Each number is 500 + 25 x the weight over its row's rms, rounded and kept within 0 to 999. Layers, rows and columns count from 0. Numbers have three digits each. The size before them is the row's rms in percent of the matrix's.

# down: layer 4 MLP down (transposed), 3200x640, rms 0.0226, rows 1002-1048, columns 448-511
# up: layer 4 MLP up, 3200x640, rms 0.119, rows 1003-1048, columns 448-511
down1002 100:533530470527543526510490514510517470530474461495496501495518531475481515492467519501489524479500503455498522494508494541521515482480518530532491445458535472482476493480474519520526549509465524
up1003 097:514499455510495508546494497471465471510495524488488493478500469515499462520503495530524524568517458478511489526474510489507471517523479500459473521467473477505511502543511520462505481492474496
down1003 100:555510498542490521498490536527510487518491482551468507535508523548510541453508513473493477514507484478518529461509455510491511470526521504493510477495500535504476507469515561491454505492529485
up1004 108:476522500542479507490513509494474504467521561515505497508511467521463549527444455538482465488505508504499472530529512515477513514528490474454461493521511517487507476506502529497524487499470482
down1004 104:493527513503452516527484512524475490502472492544482495469515440528549490526453524540436496468525458502483461532554494520499469510543495503500517509469515490511499482492523493502515452529474496
up1005 101:534467519500497538502531478499458488501483518511505501517508436493539461511530520537495503479492551491513509507506515505487475531491482507462474471484458491478487530518505531484543525519504542
down1005 103:492511511500508506466511514484550506483533477526462462461518478485512544527502505471472562545519502506547490531507491489487538507491498521494484521474487498521487483500493510535510481492519524
up1006 097:517508492515514478509466508480489484462539482489524509486495473501444502492495535492437455541517527509464461494507445499533489497548494549476495497485538470524512514471531507480469492491531535
down1006 090:525487542510461514496493517548530513493503505473465513463515497495484522473485509557514472496474484537479495523501481510508480503474507559462496503486480533508510488511520484519463493540488544
up1007 110:493515448495490473496513509487487519515464502465486482494480520483490468525481484474468540507463472503519481515522497479532510489488449490517522499469472495465466529471499480491493487490558472
down1007 105:495511476464487472503508478522474477525500508496473483545477515520507474548500498513448525492482468527469531518502533491480540492476512496506529508501481491488513525495539503485505465496489453
up1008 093:488532529503504483546516502508511532512473569489500492465524523481525450524501486478538474485485518540488475445477536493517465488508515541521435502493511529497517498496491491507491496492513496
down1008 094:458443477441523542523495505530466480528511524470477496462505510502495489510499498470495518494458523496488486514465476552440505475523556502499444510488524544482531502526498503515518494528518532
up1009 098:499487514480477472482513482456533499480490481512505470499510484455463489493547494517452494488540481483563482540484485530529541498543529481515435514516486485450519488518482476469449532464480523
down1009 098:468461523496510533486508504483475448487494519490501482533492523494507496458493442514518491493498492513507494532517510488503512477486535521472493463554526514496472464516507530500472477494527519
up1010 102:478486472439551489515466520450490461517484502552514486516487481479513497435486522507536457504525511452513497457480466512507498501463535487473510491524555520494508510497482487522543493505500483
down1010 096:458546517487505515468516446486507447487488482504471496480505525483489483525493366541512519499536516473553508489519531512544510481511494509494525489484515494469471494516491497527513498485543563
up1011 094:480487482482515480520551500448473517487520506501478482488511541521509464532501495476496504499482488496509494478516489545459509485474415506478537516452485535497515523496491511510465532486481458
down1011 100:506486519465474501497481474461511503481508493493523495503520542492542483442493448548468504529496463498513509545515484474531474510448531493481502531468519506514490510525461521527519503466495496
up1012 102:528503522505495477487509514521515508526526501494521542509556479501541497473529497490538470445485473452525495536509535522478465561543520467457500546499482507530491524480484465506515486512556510
down1012 106:493528466517514488500504492505496488528492461539510492508504524517501554453552528479477543509504544512491524534481432492537478513485507521519466498457512482455515506482473501462464513519539498
up1013 094:506472543502485498530514463489461520489446496512536493518502493485514534473510491566530526491524490520484514491516506467509484496509467503471489513559498487478485502482479495520519498483516493
down1013 096:511483496522437505464538501465520512533476477494456482513480512482471504476504490492490542508524512542490499537478572498486502550488484516480538524488488519477476515508488553531459492534474539
up1014 101:515521464483472523500505482519452547469474470517463489494530509513517464486491467500499532496483473483477504497523524514500490517512507503505512510479481507483482514464531535505548531538500544
down1014 101:514474506482500512558512506526467545457514485449503497449483571502511553520479512485509490502497483474494506499504446478528517491502498510507479526529498483524487480456496511499484449529503491
up1015 098:481530480511456523477509513508497486451496506508470494548506495503474514461501455469513452474531548430516509500471537513485453532506498536502468437491516479497486460458519509494523508499554485
down1015 097:488499506492519491523478514532518484488510489498528477490510542542484530466484472537489477505503500487478483495529487537478516494513524486493526509484564532489517502481513495486524496497469552
up1016 095:513480544511529493458506501492533521521487524431489473477513474471504463536475551481478499497521478486520541531501498464500481503510486434478434531472541490502480516494471496485531499470508508
down1016 092:507503500496533506504541474503541489495522515519479482479523478518510482475482529516545471515495512523491529514521497497494481524500488445412465489449482518511473511509523497484438491479468465
up1017 099:511484446511458478475515508466496470470528492534509498501527502484528504518546510512506458488453494520521474515528487540455479521465483482461478482460464503495494532463500521499492492500527515
down1017 101:462507501518495464527527511481421517467488468498491490490490516447526502476527506508501519502503522507530474507470536528477513503500489495467465455529457463488470493491533462456509525523470515
up1018 096:449477465508511504483505482509482474504506532484492494493457522500541518502508495518474507484527501507491478492489518543477478482465486543472489485476498519550539503479470526521504506504509492
down1018 097:489507479522460515502496471494517465506447463503493493461487500504494522526524500481509495513494503440533509501491482506525508421436442542531531536484498506483477515524480526479461498503521490
up1019 105:511516503556491490474529497512491513497544476489518470508525548491506479536487496489514463471498534513516529524491490513510526481475496498517486537512520519513532463492546486500500484502510495
down1019 102:490510534500484514520467468523520491538516493442481494484486514520514518478542433446480518452503472512552476480468527514508501528477506507465522455505488540485446475508473521452477499500497480
up1020 087:555518518496494508444476531475495521465497531485492484464499541497502473497528501542521512541530468538461551482490511531545465485502487521527492490470518525552492492487516472498501505483465511
down1020 097:507489510526487550540527515474479476475520486532477478516512516496556495542491548479524512510492487545486500458503552492506508539517517561566486525519492505495518467478519497538496422493491509
up1021 102:508484480503501491492466513489527486480460494502481481493486475489466473494508523568489474509499519463461484513495483487512458530489485494505459476483508476485480521491493474505505485518480505
down1021 105:504544472516502561484517488505510529539506496513518489532480510499473452521503537537490482511515506448464478490497483511494493502491492533516455510488507495481511461489507458519494470490495489
up1022 108:449494506523502519513471541502508515513502527492522468527485506493551524517520496468504494463509496486510470440475506466504494486474514472494494517517512476535495461505497505553465488471512484
down1022 101:497485495503570498502508500465531484521542546495496498529499519521526530496538490464502503564514507480479519454498524479455466496526557502509514489507469524516499517492475450489527466531506452
up1023 101:521461503470536495478474512499496514483485466487471476497518450496504527476503498493494434466523527463501484495538486522496470466528472493507497501508506501513501542480534483486489508500516524
down1023 101:486474558503532489456511518483482492503498475496452500503469499477497538493494508470466489503447516463454470516507430500472487484481495497520455502499491533514490550471505522484495449479505526
up1024 102:493510499541504472514453494503510500497525503489489479474490495484487503482491496517495453509497499493544490527503481523459482455469486493504475504521484481497457509471456510483524524512517493
down1024 102:473522464535495460480527473481497493480461503448514506465483494484521479499492506479548515490483505458454519502498505485500540458455517517520541505471466517494461486460505496543481529496518512
up1025 097:550470528515524462510532528516511464522489531547493500535446544464522473499469511515494561514522523476511492546519450521498506522472502523511467486501515522478443449505481499516506444509524472
down1025 103:476506495521487527482520532507472495509508511497453504502535507481486476516498536480469539465495474512501523504526494526518501490489525493503556473496522509486490490513480492537441523507523479
up1026 109:484538470510499491486529492480506516510474500512475496493495472498541483494516509516485476466541558512479478477513537541487522467505481461480513486513520451505456513565504471491468491487500475
down1026 095:521525478506515483442459478433493559504498529486510502496441443509499472512558507507537535460521443521497525484490524490479475515455481502464503532480571476467506466568477455495496509488457522
up1027 091:520497534492488513500480529500509524547533493528532509524467507503491540496490518550528483539516517542525506481501489518490495492467525538487536531531510497489496517486503527496507469473510502
down1027 093:520528467482512504505509479462467512484522492429477455463543489505540521481506488511528483497499474514506504484474487517518504532492500502484492503524517543477532486510562463485505481508500518
up1028 095:501488507505518489482501483469500516502492488494500505520496444445525566470500480493500478519493534481518470511504511451505496521494475520467498479517481512477489519525467506484475463493516473
down1028 096:468529526489515475516511447501540542458521516498480518523475469496543484516509501513485496509491493520510477507508485484458514470463540513509494565536512463514508521493484518474463483550498465
up1029 099:517451521523520476511520512485468467485511504496520528494514476501470474511552517521588556516450473489509496534506491526453478535470512491481467521428496477486521539458479510532478462482508535
down1029 096:489453485469490509540466546490478464505482498488488539514457495470498479519529543493515524538501533474481525541504529529467506506480508495457549480434519530497504489527515500460535465535500535
up1030 098:481506520499517473500532482502506521474490500516507500489478538526489499526526496525529505519489515544527493449516542528489533449456534508491471527467487494508503467509455493478499488486454494
down1030 098:468480477487475477508493465484492474544466447507469478504468529464516479548473534482519527485482485486504472505500458508485516472481490499490538548500466501484488505513500509510536508508498513
up1031 097:483500500495441446454506460482503529483525516551494457473523447509465490464517481506517470503492450468527516480501508484511477489477477466465519475479458531524518512469477547521496475476515480
down1031 104:523511501535506502507500540525502516502511483529521491505521485491526528507480491421472510536583538493492490479477518475500442493486501521493516488517495477510508500527485507530462496482508525
up1032 103:477416492483473515512512509519507493503488482466518502533460492523524490499495540510492477509466510507510467469490455480498550497534461472499482513510510519507520548486513500491524525517463515
down1032 103:505490536484482526532506539511517523502518487523535469468519434485524540527492505487499492510498488483512472552541496484499512513488521505521541470488474547508501565470470494538502548480488444
up1033 113:502515497522505505529493487499437566496501513534526457555449494507472467520493488483495464488529471514482494484526506525493433480493490542465508485470489512523503519498511521540535476485465513
down1033 103:527526482507536519520505503514537515489457501540496535519484475514502492479503437486493510487510461531489505502483503521490477520484502498531511499512467553520496477519426530477518497519511446
up1034 096:522513491476514505512538459498480504495505514507489444494493499487531474488511474519521545472477478534498507514536479498509475517483499499500472475523484507452513462487514481539501491446464534
down1034 095:533493481491508490464500454495499507501506485483497481472533537484542444484533501466506510461457504521539484559491505510456527495505537432527503534511535519459493514527527476514489528465517541
up1035 105:504528522488481520473502501517479499449504502469502516496533478527464530464506495510507473522497516514493526524439513514450473475513473483518519515524527545482490509509484490484500489521484478
down1035 101:492508503466491506470531522497498521494524511451516513460514475503477487511528519511496538520487503434533508536488494523492525444472490504503503506482483490495487544475495504521501519502482464
up1036 099:471497480507489500534485447496508483525464484530480512496467512506523494507528516480479504565485521473510526497525480503464493479522503509528447519469510517490457528527428493491487494519502504
down1036 100:448471468479484474537472491485529496518505539501484518513448463531539487478490521496494503525516494541535513515479519486487539473531500501533503541453528507511446504500472480505463498487482455
up1037 096:531479478487522500491534491499497532470489477445460508482484533509485478443477497538497490512495494474527544490485491515491531526457484506486493487516501450510495478480516504503530483533503518
down1037 100:501516506505455495490493519516509480533479487501461506509514515497518551464497501491492511520518492494535495446482508466506539542513502521500496512491529496464560503474522430505485521485515530
up1038 096:502506486480450507535505536546509524480484454509515486508529488524511497496500512471483527488485544536524515494484492491514470464492499517511538504549519501491497539513476478532502513502474468
down1038 100:449479502476524504521526444463474509515522516537500510485460493476490512468501525496513512517475480529501549483496476518495518479495524501480503490501482488453500493478491519509499512488521524
up1039 112:507483516485547527546575540531499509525478499507480473498544493535530517488485465547511505487464476502473510478473528425484450554528526501529507513519528506489493499504497521530504525502501507
down1039 095:493485477501509533481505521496496490516526531514489522508536453499460510520487515491489539508490521506490471476525515465514515476496518480506484504513486517442477533514510501503477510513502514
up1040 094:501535502544483555515525508461484554460480524488489486498497483476474516482506519456512479479474520509517446497488518504521517475500478512490497527488496475538496543538476510536510500495520507
down1040 102:494482491484511544508484452511534520496484483478483514483520510490460509542491532479510558503474484537475476527494504459492484514497452493529481475481475511482521483450471465508522453529473548
up1041 112:460488462520484483468503508498493524545496462487512491570505491484502491501511522498476537514480461526491513490528498454530493528477502506490499503496491502485496491514474505472532518491492538
down1041 107:547510450503477495477476457500493496490479460491500512512495556464507527498489511489519519476500505523519473507534502439490527494485501520502514497525511482463491430558500489502520511503498502
up1042 096:466478489522513493500472478541511490498471500497472508493513474455557528455477524511482496491498482499497479486473486485451518481472492475520496502540478475466500489509474549487506498498552527
down1042 098:522492529525433509516499457558504462445490521494500533505457486488500522503470519497483514471455488470518417552448502507520492478460518461476513476499488450500572529482482539452517489496483486
up1043 093:518447486479517505492515513457497490481521492457497487514504518503499515508512514490498450473519521495498484483501530462507527503463473520467499506476537553536548508460520483520504527443506517
down1043 097:481570504518499512479467423474486504487495496478499521534524500483478523542506482495519474520469497479466472496484482522491525523470459502484494518501536541571492495516489535524497530466497508
up1044 101:480519488496524481510487494509469513477530515493518520512508558528494454514513471528474494560531486471494470502503509498461495469503463477444474504491494464504488486481524485431522478499522499
down1044 098:508508490488487483463507459513475497506517490511496554498518507457484515488481461461482496493496472456486522520471507553467539529517527507467503482495505509504509488488515506530475484491502506
up1045 096:549458517500500521501502514483539499492478514484479507454523476482522468507521516473464498486502500493510494508530486465520464508485512463538466497491505548516570529565472433457487496479475505
down1045 096:453512516527474476492516538492494480467505459488512487479495499481506492496472519491499497455405542513502510494517501542479489490479544506507526525501515493498477484495528509504490531538476511
up1046 100:506531472497500465531496475518514518489512518500503493462523450481505492491511515508507528503497490578519470484460448525486479530474497501525497439508493542511483519490496493527514526493499495
down1046 104:481489484451534520468500486486519482495494507525511484476523520477489468493456543507520579472497470515533483471459500492480517492450503498505474522513553493499491531472568486515512538465486463
up1047 094:453526482509481502514512467504538473476487511495521519511476613467458465461503499524509487469533516541490513490512513497459501509520500512477478543526491511486484523493496501566467532500499513
down1047 092:482487490494498544503529484520543514527545496537516519441480451526477508526528451498527494516554509493549499531523518516497496509524516519514481532508536492459490539510518521492496497561478504
up1048 103:476489512509477504466527511529454493487501525456544547507531479495527512525490505490490473425520497441508516478462527495477462511489497474496510518508503497541548528518494476578524526490506501
down1048 106:475493502487444496497510516519471525537480501525502506511493522510506498469482446561476483455535524487476478481518479527482505515511496500495494508480548483533486508549522488540525496482505488